Part of a small language model's weights: learned residual scales, 8221 steps.
Each number is 128 + 24 x the weight over its row's rms, rounded and kept within 0 to 255. Layers, rows and columns count from 0. Numbers have three digits each. The size before them is the row's rms in percent of the matrix's.

# layer 2 attention query, 128x128, rms 0.168, rows 0-63, columns 64-127
079:149077134119136082132124132060134161158121138149137161153114154132143154127189121095117147115123119147134165145106116106141109106139107148136139126131174107079079106085161159146119058125105133
095:130177134136141167090148143153139116157126066135116096139136105122128105116104161146123121088134157107141142147125153135091130060143141128115104114111089139129117103142103106121131129148153093
109:137174097121147166086156126108142124122150132137128121137118095142119139122134126100150116109147130128148117112134146178136136091141170097110126168124110131121117101119069091137134207119132101
089:164082181133091116110152101157166120147107079116132136147133119158099136107135151128106117172151125116141155133146118126115132167145115157134164110164139155079148166115169107064134127115122157
140:120176145130088152096158137116110120131164108119096119103096107109148110121118130129149127149157147125134126089136113153116104122137147165106094155140111148133114128112089092104151167117143124
091:121161157136121154117131133120124164134118133157140122156147104138127123141118170097097135112102180123134095146163118133141151103098157122121129119145157103148146146157098132146106153116099152
091:152164124130125129161125103106134082126124187150124138129124118160133135119159098122117102112100123171114168133104155110154111139112126093141185158120158095076132172128096129130127147095102123
087:141069129158121149131143137135162148150168106124180113145147148146179179132155130208155115117085171150147128099102135127152139126129106150160145163170141144142122131118152103120142133114170139
089:097138127142096141079131115084121089138127114138077120130139105119077129155087148135183118140150154138138118107117085159129113129134149122117105153144126141135116104142114116152133169154157130
109:121117130096137125175116134142132139154103140145137124112127174143140118112133124143102140113109117104094141170105141089111111103092089096146133096106138087147128162153171162130129062138109113
123:147178091133120121154138115107127175131128128176105128164144096119073146109110117112117123100139141139070082125133165138162139122116093120136146118109124120167149098150121146139129119121164156
156:104123140157122151090147162125131128154160096119150110100114115145149113119134149150165118156138155110153136102124114141104131110151162165103125137144125168130095118100116079104166162128143101
124:133115144146138155109149146139133154139121121115141105104104121157172110129118158139177099136156143080152154116112132132097137124134148148095110131130118166137083142103112099132145144133137107
094:128097096118156114130087111131115144121130104163160135151149159149145164118101176125158104151114086083180138145142177109118141128123146082149095124081130106115133072141144138170124123150112142
085:165146133156158119142131120110185162114118112131133130144147084141110106119083111120076115125136127114128106150166122171113156135114118129092159109141133126183135134136100128114114130119124137
092:133079154121158113138137102123126141101103136116127118174146104125086195108139118134131118107137130135104122101167129142135179148154154151142138096143145153151119078123133124084142132102174154
088:135053118141149154155113133124148161120093098119117124125171133156124150136120159105112141112101119107142109131156182159141163137096148105145126099167170116112123096092124143132135150149155166
084:137177101139128121144140098099148118125093148160128110133099150134171115101111116119177112163151119121112157133083096092118065130122113168130139172099135112105082151105139101137113139149153132
089:119118134130181120081133128171168139131109139140166118172172130152120113125138118125121145155112130143166129132104161131106141103144127104171188148124133116097142140120180137116118136118103118
099:133111138129103129096162118150079140118076111118093117094127130101145125132087129139102158158142118116113137084115153110136145132188122125086085172104074162100130165107184136120126117137127150
090:135185131121106158136158129129101097150147154116123116062101130098133070112131116113119169126153098167133130103119101137124113129115153123135100150103081103149142129161096115124156149124125102
085:098141130145160087112130153108094119128124148131143186146124093076142130144147104151158110139147090130130117139127113158159136138181135131142162104122111147085127126123141109125111137145116112
097:105183097123086108121133133086095136128168123144119145153092124101118125139132124143148153151136137160104139122119118144181112137152115134133105108132135138099151134169108118128157160156148130
090:130117130129129150138108113102140125118070124137076095113134133156122136136126152110115127123102171149117158077137121109127105152141107123139089113146149168134088154097120125122112086075135146
088:141073126095203143125131127153140131129084142119183111128150149165143164131165127124111086089094127132136150145144149118127166105142159084127156114110139131128130105109162140142095117122107127
087:090165127124145121142123161081120099152125147127135094148117103128147100092122103098131058099154121135096169129106124144122110145132101121144137130108167114118115154130105136056115130109082152
090:116139121108110156119117134100104128101137137153130109152142149132110128136116136082131168078127135154114095100190125169148139134146148087132099121105123108151161112113100138121124155122120158
082:107200105114141125134123160133106131138104155124097117112133129130093114115137107122130145165163136100093133147125117088124157128170143154126140106156136166094126141158096112119111120170108149
086:135096138097103113121103160176126141126118123134167146152152134157121136133178154126108102120098128104158133172154124115150178141110145111131161113096168137130163126134164170139138109172064119
091:133126129092132131120107154130124126092104156154130131160136106162082159140124129095140103136151188169139138123139147123160113136189123089153122117130126136148148121122096154135123097084123131
087:091160134107151115165125114175113103131119140105102151107135127111110131096071124105170088123180085154121145132136167136136109136139126108150069106101078101126114096162106137108128131108160144
081:106103119127105150127143107058123096069150097099115153127119111171106151157132105170142091117116166097086121101129112133161133149135115147095136139095140157136163118122128107134121133128129174
108:114135140168089133136138133129164150163122118118110116139139139121171124119127143180137120143116156122108114119135120110091147100166147113099145120111125122096114132157155141097156091137086085
146:138107089085186116160095158113119102112116182113138166118135168137107137145157119142098134125118114177135130201143151096137130133117105092156129137129132098131123104159157160149126085136111142
140:142109109098179110160111130120138101117105179100133158138124175136079136137155106102087147106115096171109134171149151087141144141121104086140143128126122102113117115161161183153130075137125129
104:112111145130083148102139141143121138128190087101139126102109077148145126127139153142181124168127153133164153104146116163117109127146153184134143151151117150108120155065112099096129160113137125
104:134138132113128078150140132180125091092132112142119126153138119147086100144133116115117149114086126162137144129182165086119129117123128116124143190097087110144139142133158132137116103122143112
092:139120122118128073117150091131126167107135121120128185095152105087117156155112148083182139084114133146144149125115143110143143177154142126126171099130127135136142155097129144131149138109115150
091:145131137106110107105113152180097085125122125151132141112151110131105137122145128124109125165148141104172111143149156141177159115116134156142106171113133102132134118168135111127135093122086136
091:123198157119107085130116146178119141117134102160108135152118121136118090110084121107107155167098137126143107097197183136118141103157139138096125170121105111151138157118120098128120127110139134
150:114146092123132117080144141125090129124132093165090092120148125083120095118099153095151159147120138115137106114118110151134136140136124163121096135098122119165143110131076048144108148128157151
094:115124142134146140139157121119176130156136148046152135133073112152139110141172103117102104087158099136123154114131137116127152109109125119132141135173130118083111124078133208164146145103142113
088:135113151155079178141155137124142152138109115145180085149107094151168157108176119127167102104136147087114144111138125176113133104127150124140156127138157111130143160087101139127113162133099129
118:134144140158092152105162135110128123145157086152121109117136090113168126122102141160152121138134158090135120101124100167140109109138165170120122127146135147129133121097072055099123180121145116
149:119166149148107133071152162119115114140163103126129112118124111095134099119116141137167132165136161109148137097124093165115111107150169174138119125139120157117116127097080070087147164116173118
111:119127114123142098105168112092084172143127153148117114135108129112137113151095084078130128148096121160073128102101123151148084131110116147134087139137148162121126103120103126126123123153109176
089:104163128127110087086110141080151108123135106094119123157111092080112098119087179100132142111157097136124101113113129092119141099137129146149121154129069152079122142155122113097122134097169123
088:079124152141128151143163134122161146135105145152109052132147135117077117115085130125106151154162109108118118129159142143105158124108097155101098133147093135149186130127129130142128127129164142
097:100120125108136114131124131162112103134184092132111105101165149118087097189096071135107128121139136166139149099145117122148111145097115158126166148139122147162150132160087119143165113124161096
093:149143113138141107117164131115118112121140154128090084116089109116103137109106139071151141137152102142111156134110170094126124132133118166132094177128118135089122139116101128133192164143161152
102:090115141180152141120125128131164121159145130166145083092149166128081126149162148148070164116124085131095168127131115147140130106145132123122200121130142111109106108114124125122138119148155133
088:096165110107072066085172131137132103145151143130132106145132113122105163120141146057117137152085147137145130085131126132145113112109124124082138111131144138100134145123078121112137091117130071
099:158142101160122126137173110123115130158135141169085087152084118109121136109124085089109141168111122135105147114136128149170108115109107144117147164129154141146121118123078112103158139156177160
086:138133110115112101143096156064103168107132142090181137147141162150172166133134148130129107142147117131124138127147101114130139163120146079123139090129122156127081135160141155128134112127062116
095:124156127123095132118179158094142123118123111145085042136086112133108082085112130096107140148138120108129128140113130151135132122120089173098089164133101158108149094140113113129131137131160157
094:101115107130128149106116116092119133138107143116142167119143130143178154154188119156116069152115118119130127138114126113150117135130154092145110078159140137127127121139146137116122104097067117
100:114185124112191144129138181137144109125095113072185148144124120118138133089117140145115154136167099144100145141121132071091148099141131121142162151114110147120099134125130154155134150146113092
092:108120125131149142138159082100122132140089163135146100140163119117179173124122151158139108105185118169153130147136115134131110151155170097145113150152124160146091094125123130121104110085127106
101:139082098097182171150138138135121069129073154086169147122129125123150166156111075166104119109132142180124159147131103130104123111107161111146128132162147123140122094113118104142098127143111111
087:129137143084061116115088119093171092119118119143121165096142130106124121130140140117125115134083104137176115117120134178112139114131142100153101098142098103126102129163142130166147127088153162
082:109154156113143155168125180152104106144111123104165136094084107150149094136121143119090180151118117164108147162124134113112162110117126140116131133119139159101113114124144127186147130135139128
096:165148101136145132111130101088104118140114149108162168088119118144093137122182098115154111132150118137089123120099121139117056146092095161137166103096161157166107172117121146153117140132133130
088:122158132164145160123090106138128120131124137132137172159137119144134153141139111164137089086176173098159128128164169102105090135117148097130162109114152114138148157094147151107109133150083119
105:125086117117160174158151164127166148111115087134115133134139106183117123139157121097119156104128165129145113114108127146150148128110140134110123138096153130146157157132143127134127146111099195
# layer 2 attention key, 128x128, rms 0.171, rows 0-63, columns 64-127
069:095124115169108134121120124135143134125151086149157073133100089146100157102149134118117139122111104126127161149150150072155167111125131153121137146137129085141153217107144147107129152103122134
116:133080112097128149095129118133108121093115122164149134093163133160136131153116140139181114166127101131129144123145106148162141131140145108123106119113125161155099097108116068144117146117120141
141:109124164122114131105116140128094071074114106108126123079100161143159089144143140130129126152110123136161134066142093129119138146143206129124088116129126129127118138129080074131131139157111133
075:138131120116151130117148125112125132113130105137114103139104116133119127132082147092173096192151134131137171106133140128117108138158141133131145111156116158138074103128106089128141150122136139
235:115159129160099131093117136105111114112151106113112120117112104124129122111110142138138142147142177135142113070138099146118124138152167167126119146149154169117125119123088089117172189139151114
088:111090086072144153140128090126136110107144129137102113135164148122130149150161122145147129096148081139087119105118126113148166099146109109109115177093121144162060085146156116123104124119140132
090:139128120133150159128155120107144136115174139122160108128143145064139142130118126146114103124113072096108086122160078083135126112096125127171154112142103091161095130081166097104113112121178154
090:153114132179139100129143136105129153112144131133154146107153123104127110162125142119082142146094102123115135150156106142187132123104117105100111106118117152122110074134112116077158090154112128
101:119159142134107102146134118119145129124169141133137162151086152124131130119176118155076134084114108112120108126119130099149147118117115147120155144142120074104141153130158153079158102165113123
086:108144154092122129120102126151133123136134138112144103110117165167140131125186114142106140094115089114143145118107150086134149151164115135117129140138141101085140188143143163148129092116097094
108:132156148156123135128133134121166124160174124083124144139086153134118135128177140137134127109143152096108101129081141129084123088152109113143132124117102069098126189133123165129118111093163090
127:100124133115118132110095149115081068073114121109128126079133137122159096132109136159113146150091140151161125087160072130136133153125183149116067132114145161143122113135077091143145149158111119
077:071142122132121131169097101117114131120105134176113118141149113106123110126117118154091145122111122143131100114159115125161159141105132128106124174109164154139158115157140133150176135158118146
091:107147148115131156121156071155147177157109143121134095152147127178144095147151111157138085112123101109104110144088119125159129153103105137117127120144090109114157153128121157167123080123100123
085:103145119097141141157140076109103131104076110142064152132155120091107146154089109125142137150149097154121130101128146098148132135162112110093123115122120120155144051140113127152111146154125166
089:107082108111126100136128183086132129127126103109127169137172145154136150143088151141104085149131147108117135153144151137143147099121120086072090103095107141165126116163155163135119117126135081
079:118126153086150115097120081125133117121146172111141095121132186147124135143129144175145151128094090156090042128107120144170150107148117100116098122112110136173122104149097105143106097112144109
080:114137116129165162110088154192116150129132108176142145165128110133104088092078098120117130157146170114142134140158097116126181156086126134146180135147141148116104160106118111150149120121111116
086:161117143077152163134145120161134121090147128138148138146143156127094178134134107110107166195113136128154136121113160084122166135115116104111121110115105105142092149141126143139113090147124175
082:183117136158100093128122102151126110137152138123118115154067111136107085094149173131121125156137161153149152125127155148112089125127129160174106148179146132127095176140081121127118152133110111
100:117134136178113094109155152101124114146181092115103117133083133104140128106162148132102108096129147106138101129134130131115076136117150155168107125136126150114158171101137139101133149128152108
081:159101135101148096128160097141149146129163150070161110095191186148180179116139139141132141126107135072104091122127181155117148137145121102102136117127119114168160107151110165149114120111100118
091:148091103108139148110115153139147119122182121134165078097146129132191119117163153133133121070100095111128111145137136154137127120120114149160128121113112129125096077112154116126151135091137160
091:121126167158107148095110123059112156135117115104116115088098125125125106123116125117117128107105166160113086090127073117146138098155160110160159155142159136111151133103098090118126131136142094
095:124084147103140089153137126111151095120100133096109152111162193143134120143124160151111114128125079119122125135077127099105114108099132109121114116125088115129131149143166146151082060131124123
086:117131117123139146113111111128110110136103085173120146131141157062141181109100107148136119143143113114149088087194086125137115110137141114160135155166123121140068101104155128165092128120141139
088:125091139129060124094133109151154114130127098121074105097154114150136138155122140169126083110145129118097114094105147094133141087126141130119118143135124155145103167130102151133054118100161077
081:135086114117147152169121197137119143133131170101108147135144103178115086135117155146129124146140153093160115129138133150107125140127121109147176149159122191149122131102146147169161133091086140
094:116118157099149100161143098135145096135102139088112107121136127123122140153153119128117104137102070143115131117111151109109126108151123110118115126141099096124129137135117144132150096124114120
092:158105139132075149110144148093131106115120144105124096077158116160161108147098107142122121104133148132119141079080123098120160093157136101118139163118115110104128170090115160119104130090159110
088:124140160151094120096138115108100143131147117137114112122093173103156085097121122137127100091145133093129081072117135130113103129129123128136122111135131162132130173117153163143168156155133093
074:159119105126078150169120089137142104121131142157169137108187074113129142098118165143140109122116138134131167149167145121109166108161125134166145112126135110092122134126112109107118108093136091
121:131151136106134083174127103147115123137142125131094133145124124112119126097111100120136163110120085168126127146139149126118136153137073113135147127135081113113126121157164171149110094125112160
140:123119096083152126169106114153128172133068124136144149133131146122134158133105097155143107136116113118122100150079144099127102145118092112138134085101131135157123107133151167126095108153121154
138:136107117110154102174122105145121141139086131121150151138131119125130150119110109138144106135134115113138122162077145111125072122096077121162141106113141143145131110137164173148104074147137155
115:132126135128093162079134164107125093116173108117122118133104110119136107129128121126113153101107166145139124105149115146138175119159214139100133147136109128135125121115087084112166199118146105
105:129116147142118137049135140138109120130126117104161123119107096128134143092122166119147119139135149107149132137091103141110120114112180141142137123165144157105119167125098090079152172116137127
091:159112134119105132118117133141153114127124118132136105173141121152160128121161153169112069156141121096125126166137147150099116118119111142139079132105115124101128141179115141150151114124126117
093:111113154122128096141139103056136153140103109107110129152093111104159108124156144108153122104146104098109125135118099131105113130131133139116139107153110150071098151128131146101136141152151095
109:119115139144120131128131112117103120104132097137089125126139072082097147088092197128169099167150134120130110146085117144110109140103109164114110067123101170112144133160122134108162122108115153
097:130125138161096129088172133107130117124141143109148135134119134159130136112125120117076132099108117175124137083181113124135151110117167110124165161159102121076136157114103091127161141106123121
103:124123141133135077165142160095125121129127124142111140166118142105118090123096136156166164183121107155143135150113177130118088122118073125145152122098103142123136093166164144154144124157144151
072:112124151175141142063107157107089114113119116123133131124090125103154102128144186119124117103130131153120123109162123154118130117120163170116109152162143145109108124138104059138159153103145100
094:098155124147097154086133144117130139122170124158096107121120141148139107134151156124118139119105143148112139079208126155131184151157155138090109152121122122127117133125093096126148194106114113
140:127141132153094152080126136106119109111150101138115105109125120135139105142128133133124152122120157136138135093175112167130176137148189154082130152129115132123112139116094066130164203121115129
119:147134139159100124143139149171165070140138145093112113146104108139140116145132129148126116138166107101146129133128147087099169096163115141126171121128120138140151160141148117130184119142119103
091:146110136156100090156113086102119121154095151153126087148124079149148149146111103125177138145143167126122162167159142152169117125133126109093170079119126130166126118140130110160126134104091120
102:121126132112107104144151159102106107149130116144107140123109097077113091164128122135145144149141144151123142124114105145159102123171125161143130113111116123105110118067124120174154129150154155
089:129107165152106154151131124089133109139152129146144133143068129140085100107105066129149104141148141126139125091111125109092125135161155149156147150087120124089133099107134124108099132159182184
092:177129128136113117122138198154114113142087111110144131140118148115151135154129133104155142172113171105145136071122098129121095111153129124156145131124147146146150131092120122175092152119154072
090:177166130137095114121166143111095181100135116115151144147103137123158165094099136114151136107113124148140124137135145128133136148102143119071103180143095127116124144095133150134138075140116117
090:154122153152177147147123094090108122107095118110133120141103137101154106088105106167157129125165124085135103205135167147127138135132152126114123154144121136113110117150155129131112129127114154
099:123116144144128122130186142142156087146118128070152141109145180102124094114129143134156119148141125130135180108124146125097138112183111139132145175137116149114135152080168119179135124144158131
091:102111146092189180115122099151154141135103114117115107119104090151101112121081092125097104105133114141144126117144108117147104098160149143100159141092130099115169092100132133119143136129152107
094:091130135113115089140099140179127081165125150134074182113137125114124120168101093106150156208130142137133164109121112142120104098138135138151148117141136156151142139084149118143125168146133136
103:173159122112142144139096128121091171135154133115159088129154168140097124136141122112122170075141094087134077143157092107120186160123136124110118142123138095115117149153132150131166102167116139
102:162102115163130152098104097116091144146053114182102143142121107136136146145156139136157157107087141153153098123140106123095104163099135142123143103096118096182120130178112114166119108105109136
098:087131121163107117126116146096124148134131126119119136150152151137150092163129152095107149122066082092134117132139111152106186083111100100104107088119120105136175147156109123140171124151127130
090:113123094160141163107136119152139131144160130178111140133091185161163134136198157142084120094100126124154102076142142107116114122118135108115104132112165115165123138164143148139163107126147103
085:125134143124143103156147130161122093113151155121129118150116106142148131155141113117110119108155159104143154153150115155153087131084133147094166133109150156107132134126093115109122146147104141
096:149134119089152142117131120151123134094126117185119157158127169132107139132107116097108117114117162142166123098141085122135102129139144107171150129121146101182132142089115129121091178124153126
083:123124111119112149131080146160154142082118119144101119138140136135123134148135116121133157109099119109117137122125126121109118128161158095149077137156118108123150119137138133138155124181129128
094:142105126131119137131130151103106153126151084110115109099154144139097135099141161100147177171134093156102139135094107096118151175132159120098097134153140089111131102164105160146158059108098133
097:135129121125089143122141136148116115119146174124118142134117127102162124063101145155113121103136117103116129123120162107115179130112139146135134140139132120122108107143093163158132108126100054
# layer 2 attention value, 128x128, rms 0.156, rows 0-42, columns 64-127
068:079111115110098087125126144157129132096159137122139147149121085124117118108124138140119199101122146146122130125123149144099088089134119138131100101110091130120105096112101131110130128099147127
075:139111121133162126121140114136145136130113146167144168153119138112115119147051115167108158109147114166137108126139115113160123150119113127153131133111144130134131123080132140113110131131102161
073:112128120145149103145126106106130120099149137099089144139117098154097171149137096119126164141122151154154139133143127112114115143123134113142138145153108123141153096099124139083077109143089135
067:159136157120130131114166117120096113143141145142124129116100117177130124129163164127129133150093096137141125154129129147145169133140127118083145112112103087177123120115104119158134137104114152
062:126100155122139103136099120173088131100123140117116129124143108112167119106141161094148114099157103100111095084154125105123153103121135145159123105124140147150122094103159129109139129168134094
083:163173130143142128125143173193143112112151153122133129121127147138156127159190121092101129109081119073128185107174137108116121102154125108177125143120077087137104126121130114093138121080128118
066:136118138092155117135125111118156109133128127146125161110130080123119112198141140147128115097103119118124110115168149129101113166104121131163147102148100126116124140140144130085116134128067177
078:106159097102094145131123091060102111113171113125139086147150068128126152096128152125120142137143166150088089166075156112137129150133110134105135121102154133090166152159123119146150120166129138
097:144128150173124168116202128139185149189146133148124106150130122152101121136162107098139116125156097083110149116100143133119134065127118122105159137137090108113160164114139121109117126098170100
072:124154124182147106117119132144137129094150128126114117116146077185134117114148158113109136153109105124113113127123115119188162142130116112154143155140124110115136107117128127136073111098112102
088:135060129163122140129140149234193143120102121144125174150130131111126130119171113145110133142123104084178123143124118100114104087124124134134160132122108126138115139112156121115116130114112096
087:100081129172126172125122110155133138119111102138143104106152177170156093100166143110121121156116113099133172124127098098123135137127143110108146150113151112100123132169146133117116119169118098
083:102142070104151126144083133126101147106145088138159136151145126097116169109102127147114163140133142132126131147136098108168136137149118130133108171080138146168151080179146126147161112156126134
084:116051168143165104126081119189160146102036121142117130142137083157127139103100130095147129118128099133141103139122123136132117122115126136122129144142109151129084134118116115138115145098101122
073:105160109097145104115110128111118136104062106135111129140118178127114140107062108108170115135134126161144095110129134154111146144166137117144112140111086132129108066129107133149147149120198149
057:118145139133131120112139130141129121153170140134141136139170105141082107126150120145138153133116128118111149154117117104170120187125117127126156133146110110126127132079129118152113124093141158
076:133113118148152122131132137089143122114176125134114155149136112106103082119134131136071156129130129154135108145129093129140123117084109150149148134145161158085120147164153133116132111128130105
065:082122138066113079149108112133172134100116094125121144118123122129119135168137109152131131119131134112145096093175114103115101112132145167158110106144133133157151095150141133123119128076167125
070:132138143071159112135143137129102116136089099097095165154091119115140111105095113109124164113138156144136151116128115154117123096125121143130155169145116170121138147124145137097130129147152108
080:139136191110145105115116128096109119124083132117094140088162166136130087108059125116168107110159126148124152118093145143064170139153159095129128143111099087106111072140112127146156159146125124
094:162110175172140148126144134144168110143122121084096122108098167141149117149151109122134133109173120113162143135115134119082145086132151124099127120111093108138127137132126117089143143131131105
077:160134127111169150123159110092101137124141121104137153131119157135141118131094111081119153155146107148147116126113109104113161131104153128111116090108141126098128154134137140151157130137124086
075:090115076120154129119084113171121139132127134160166069143149108153139142105089158121126135122137148114138121139097113113166135080100127158108077096108122170135144142150109137159130118103150142
080:106144096126168118126130154126085119118095124133155106107162135169185107137093147095152137149122109105141142122120124110125119109125136096144136145110113133091120114137123119151112140139099107
081:108120129149123112151104104062108107123107121093121120093116126183151160134120126141130132107098133174126129150168142143140093160137117120134140086135144169128139144151111130077085122177096167
074:142173142152159106113138152107142121147114119109100112131135143134098099132072116104163109144132128135127153128088150144137132125153123099147135167099071107131119084112098119169133138099185111
070:108109111080147153146162135072093143129148121100181133134094150081157087122141130159100098165112088135101166112122110102162082102116136102105089137083117135117121105122131113116118102084127118
088:158074145113140125125093114147121138114082151122137154122116140154147175164148105157129088142138115111155128145125127116116122125099151113145105095147151126162158126112130121149074130109053121
073:122081144101118108135076133098102114071124143118104180114127128115154114122111182176095123142097132186145115144161121118154115167111126096158116097136175140112116116127128135127126105140068123
047:179144125167135114122156142159139111129141166118117127125119146140127134154133077132154107148094099123133117120155156128130138120136136111149114100147108093095109119060106122121086138129174136
062:150128135180164118131108105177131117135135154156087113114141155134114106143167090121144135126157099128133124143171109113114157132136130130100106092159116129177110154156141125148157131107168118
092:119107124071142093134065144161100115083116144119135180106144134104160134136113139169094147135095137158166139139169106113112120162103144123155091125126152130149100103128123135148148124127046137
104:131096150138102177145080110149140130100100137140169124094113163167146159097146148152083133091115139103127112111129133129110150167125139101122118100100110138172123164143145114137140113131083130
102:141084107148067143153165105123144151131136132127158108142124125157118101103114166117117078120117123118165206123149148129131119187090122113130132102133179107157137113106116122128124121133118141
092:133117097108134191128106084101145148116116104150121086107049103138110176104139168114111136134125120107096149127131095161123098154067117126083076104079122101142144129141128113109125118127123142
116:118166140146119119125171142106125107156153136110100151148105157153131070140145161147133122175105129155136176113155143164175136131121125094121143153113176117151129110129123127154127122133122088
104:155159137131168115131112111131156132112140148080134153146102108102071156162168170159128117130154118131170128130110130108129155156160143158158125191096099136161157122143162132088164114173123087
105:146113158139120188139122095114097140125132149078112111121120146165152118125140144087131144145105138147077162133125128152159133132142116118095165142119126104081105126146133120144133132167134087
100:133124149129136152163091134131157122143110124107115152134153149176171130164116131163120141157138148121142178107149121154114162075153114069147144131104121167151147134093142117140099104118090082
108:127126184089157120125134135137105123114132127089152136154150137151137137148159148193112201153095207129125153125137144117151142125135149143096144166156106132150152095157142139131108135136117107
109:126091137162102175127125144133150150125130108149140158170105109175126134097151125159122107197140141206134165168131121161142125107129118106120107146101138136174157137156114145132150120176083121
106:144158156147132139139130140096133128133130137152153052113132159170130098110129178091132153163098123136144118134144089158114123163138115087153091128107091133090119135137136125121097121118170135
107:142121068123094147123103116145108153128135109137122129121082159103138199134116080069123161094162147091090122141120102139110116150093132141136157107112132095152113112109131141141148130154129151
# layer 2 attention output (transposed), 128x128, rms 0.155, rows 0-42, columns 64-127
066:161145177120140125131143083137114172120102119108139147160124190115129132115177113162135144097115106109086116147110155128147118111133141117097125125111150119091114150050157093116139168115135140
067:167170104119103110101082121161079134156126138108150080139107093160162138127093069119132136142147135111109134146121137149148107147116137138135124141110124098092178162110106096102148170128107142
069:148142142110113142137123081139113168144108182114117092130106123148179119112143114099134126138132137085106190147090139152114095157110173150103125117099099096118137143122129116132114108124133145
062:123163123115172103126100133165125143135144153154122105126125105140113124126076130139136121112127089118110105147140100154149121166161116137158117156136105174126139137123105063129121116069127083
056:130105108128108124135158135132067170093049128167127183157126168098129162159130143140102157141140090125076120097149130160126158090159120139162142107091150149143101143093128149084139137154135132
083:131116134122173095152140094132139144109063163157102152163145140127112134152093139128151108139122086089140184123123119111129111108145125130088087099139140171135066060100172132151151106137139108
060:159141143104126121141152123127111118185071158132109140085120071186122131136114120150141131087105110173115129133098133149115086110105152112149121135201082112107135145105131105119104154131071118
080:130108163099120139138143130078117102107116096058138156157134140093134097114146157127088115136107181173057085116088119129102110109145125112153173117143156129122125175130123106110110150101103129
101:134064154141153128126136103150135173151105115097144118140142141189151129133147104157125111150122115112125159130105125108116134116124106159133167118145172174115121123101194108116159079135128104
070:116116131099128100138133154129117188093039154138147119165118127081131137120122128089140092162092119085129135126101121127102085161154149140133119098084131170129138124115120114096146101088117149
084:184078131138114124132133073116142168083075101139104154153137164164135168153136107138105111142136110075153137131132120108149152134112121168081113099126131124135147105109180116123157069154139158
086:128099140146122170138116132134144182089103133125112148117140124150127152150133136106107108125124102099131131111190095135132111147077122126085115088123138128143142088160141131127101076141147166
084:144133142099099115116101128128084085123137129095109128140157159099148146106122141120091112138134181163104125129169138109105123131152118081133147166086087086147153147156097127143105156124093135
082:133110124152111147136128128123129162100118134168128127125122135144136155105152089157150158105130137097148110146112121116130095111121094141144130170138111123130122161132112124099161103101108140
073:106156102113139159092124146179102113145117170168138140150080153120127132122137129112177166120130080131131151156117135087121098114142124108137101147077131138149120145109126114136154211125143133
050:154141204111163071139117130116155131120158117094120118167148111135126117103138107121126098076140139151094128151106132128136127175099112120163120137161086152079158171123175118088153120095112105
079:171089179091117103109130150088108112082083121115149151140154139094141137114123130119099092143116146118151084125154162133114167121149170107103134085135129114115150141142084150102125126128102135
057:173110132150089182152203149164123186130100147182120137143094154151104112123122145124108164130112110145104168130153143110129134089108162124119129158122141133145113089120094160141131142173125086
068:143110117093126091119137136103111110098100124128174152100133156088154128140180131168150155107144131130152121160115112129096143071164162077158105118127138111148122124089113134098169117155113114
084:068151111129128143115112118171101107167156168171114099101095114092131129130129142125220163146111078113115138144126124123145140102108111140142099127103117137149116135151153123124144184109123131
089:117122130169112150118162098127144148150163117118136116119107119133132138143129145152172108161145138082130151125125117129148144125119133191077132113117116149138131111134170092100150105136147123
077:134153136134139194124143134145070135140130127124127065092104105136110117130129127142124126160130105095124126153128098179133160127148116173113124156121166128168176111138102126106127134170169106
076:127152167165118156117128144175104125111164069081122108147142186116113120120143122150085124126134145153128111136153167120163130141135111125129155165107153152127126123106102140115128145134131135
079:118134068144136132120121129162073122119106164142127115101133151125145104138109097119160158174104106127123141093149087085088094092157105130116118108106136125145110119110155092063168158119126131
080:116156079109121150166114137102142106129157145113148129087129065128140123151115144119125131106159161141087131141108128148117086116133125108129159126129096082106136148144086121106092116095120136
081:090117085112152113114112124163133116160148156118152090137120150114134116127111132141218139166106113135149165142085120066111120147149104140146143150110104163141110122135167132112183147086124100
064:040135139091119167134133118072080138140098130140128108109131140090134110140149153145123122186157099127127190153147073094112123109144134131095155138150155131134137070130133142108141111109121117
092:123171095170092166142115093143091158160152133165094097100088108149102151149139106107109134157162134096118142128115136154158120144106102199107099149109142124133158105136135126110119082125140159
086:127174125112121129165104128084117110093118140166116136127121102078104130133095153102121131118144117121138102145136128148138125144119151102124088111126103076139161121153061169144092137110123145
050:125135078138174151140144114148148158137118149138132082149109107163130120131118106115156105145148101087143195157068117119149108138133112201125102099116137136096131116125185119126164119136181129
051:149084147152157120119109126145143118111150146172129122163128125176125135118127121075120128148129155139161117168167170133128166101131122120106155139144120130123137103165113141143130099139154114
100:137194124118114128144123118113117101108139143173086124119124116086106138128109129107123146108143113127139112132155136159151125141121148115104063145123100082142150117142081146158100151137132152
108:112115156121116148191109111124121136104121149117128156103081146141160147107109127134065122091122170102115109079122140132138169149120061126120103131086121170141155169139167083118131105147098111
100:141087101128094155176171132133163135149133172106136128144137111137124074103104146109096104115122137140178183103130141139145153168081119096149113117128179131111127127112119104127117134125127112
095:114133132096112180154129134114181131142149117133111125105080083127110157081116153141096129129133153120110125119114134152133140137089099143096106109103093117135130127120138130092113114132135154
116:135149143130111112100158154131166082167161145131145122116161154119120086131161175138134111164115141134111150108173119142134146137135137090131130134128165074123099121142146117140113128140112086
118:136162135158146136107099113085099131118120144123124137125121083104109166145158163106136136115145127143204139139106120137141147165155141152143153180107111147165154137167146110096151144169094098
109:138129124136130178150110101103140121111146149114101138092126142133110105152134148128131103120111156134098132106119101153178114150152077140142152109128121082087093152151138139089113141142141080
112:132108116136139117146098106086154106103137101090142135134145153163155133177144138140101097131131153130151168099119106140108171110165097086124117115130101143105141148090119121133131078112085049
114:154144174123167110160154124128097128130122139129118123143156152126120139155208126174108192128117206116120150127137113126118126114137164137134119144149120134153149102175122115093122120142152103
112:125113126157110175119123147125161096130147127130125153125154134144105123118159122158107110173151168193131139168113088164145146104129088092138129123125164105145148114122102159144148096176087134
108:154140136128139146112116132057170133096120138146143109099127157171120118132114175107124126165096115156135112120114079148148103164149105103143096110156077141101128133116160132092110105103109134
113:131152100137104115150122136181126138146174131118127158118101164112113161134129116104114178106150146095114131122139138135116139129087135145127165130139137100148128121081119136130136104157169160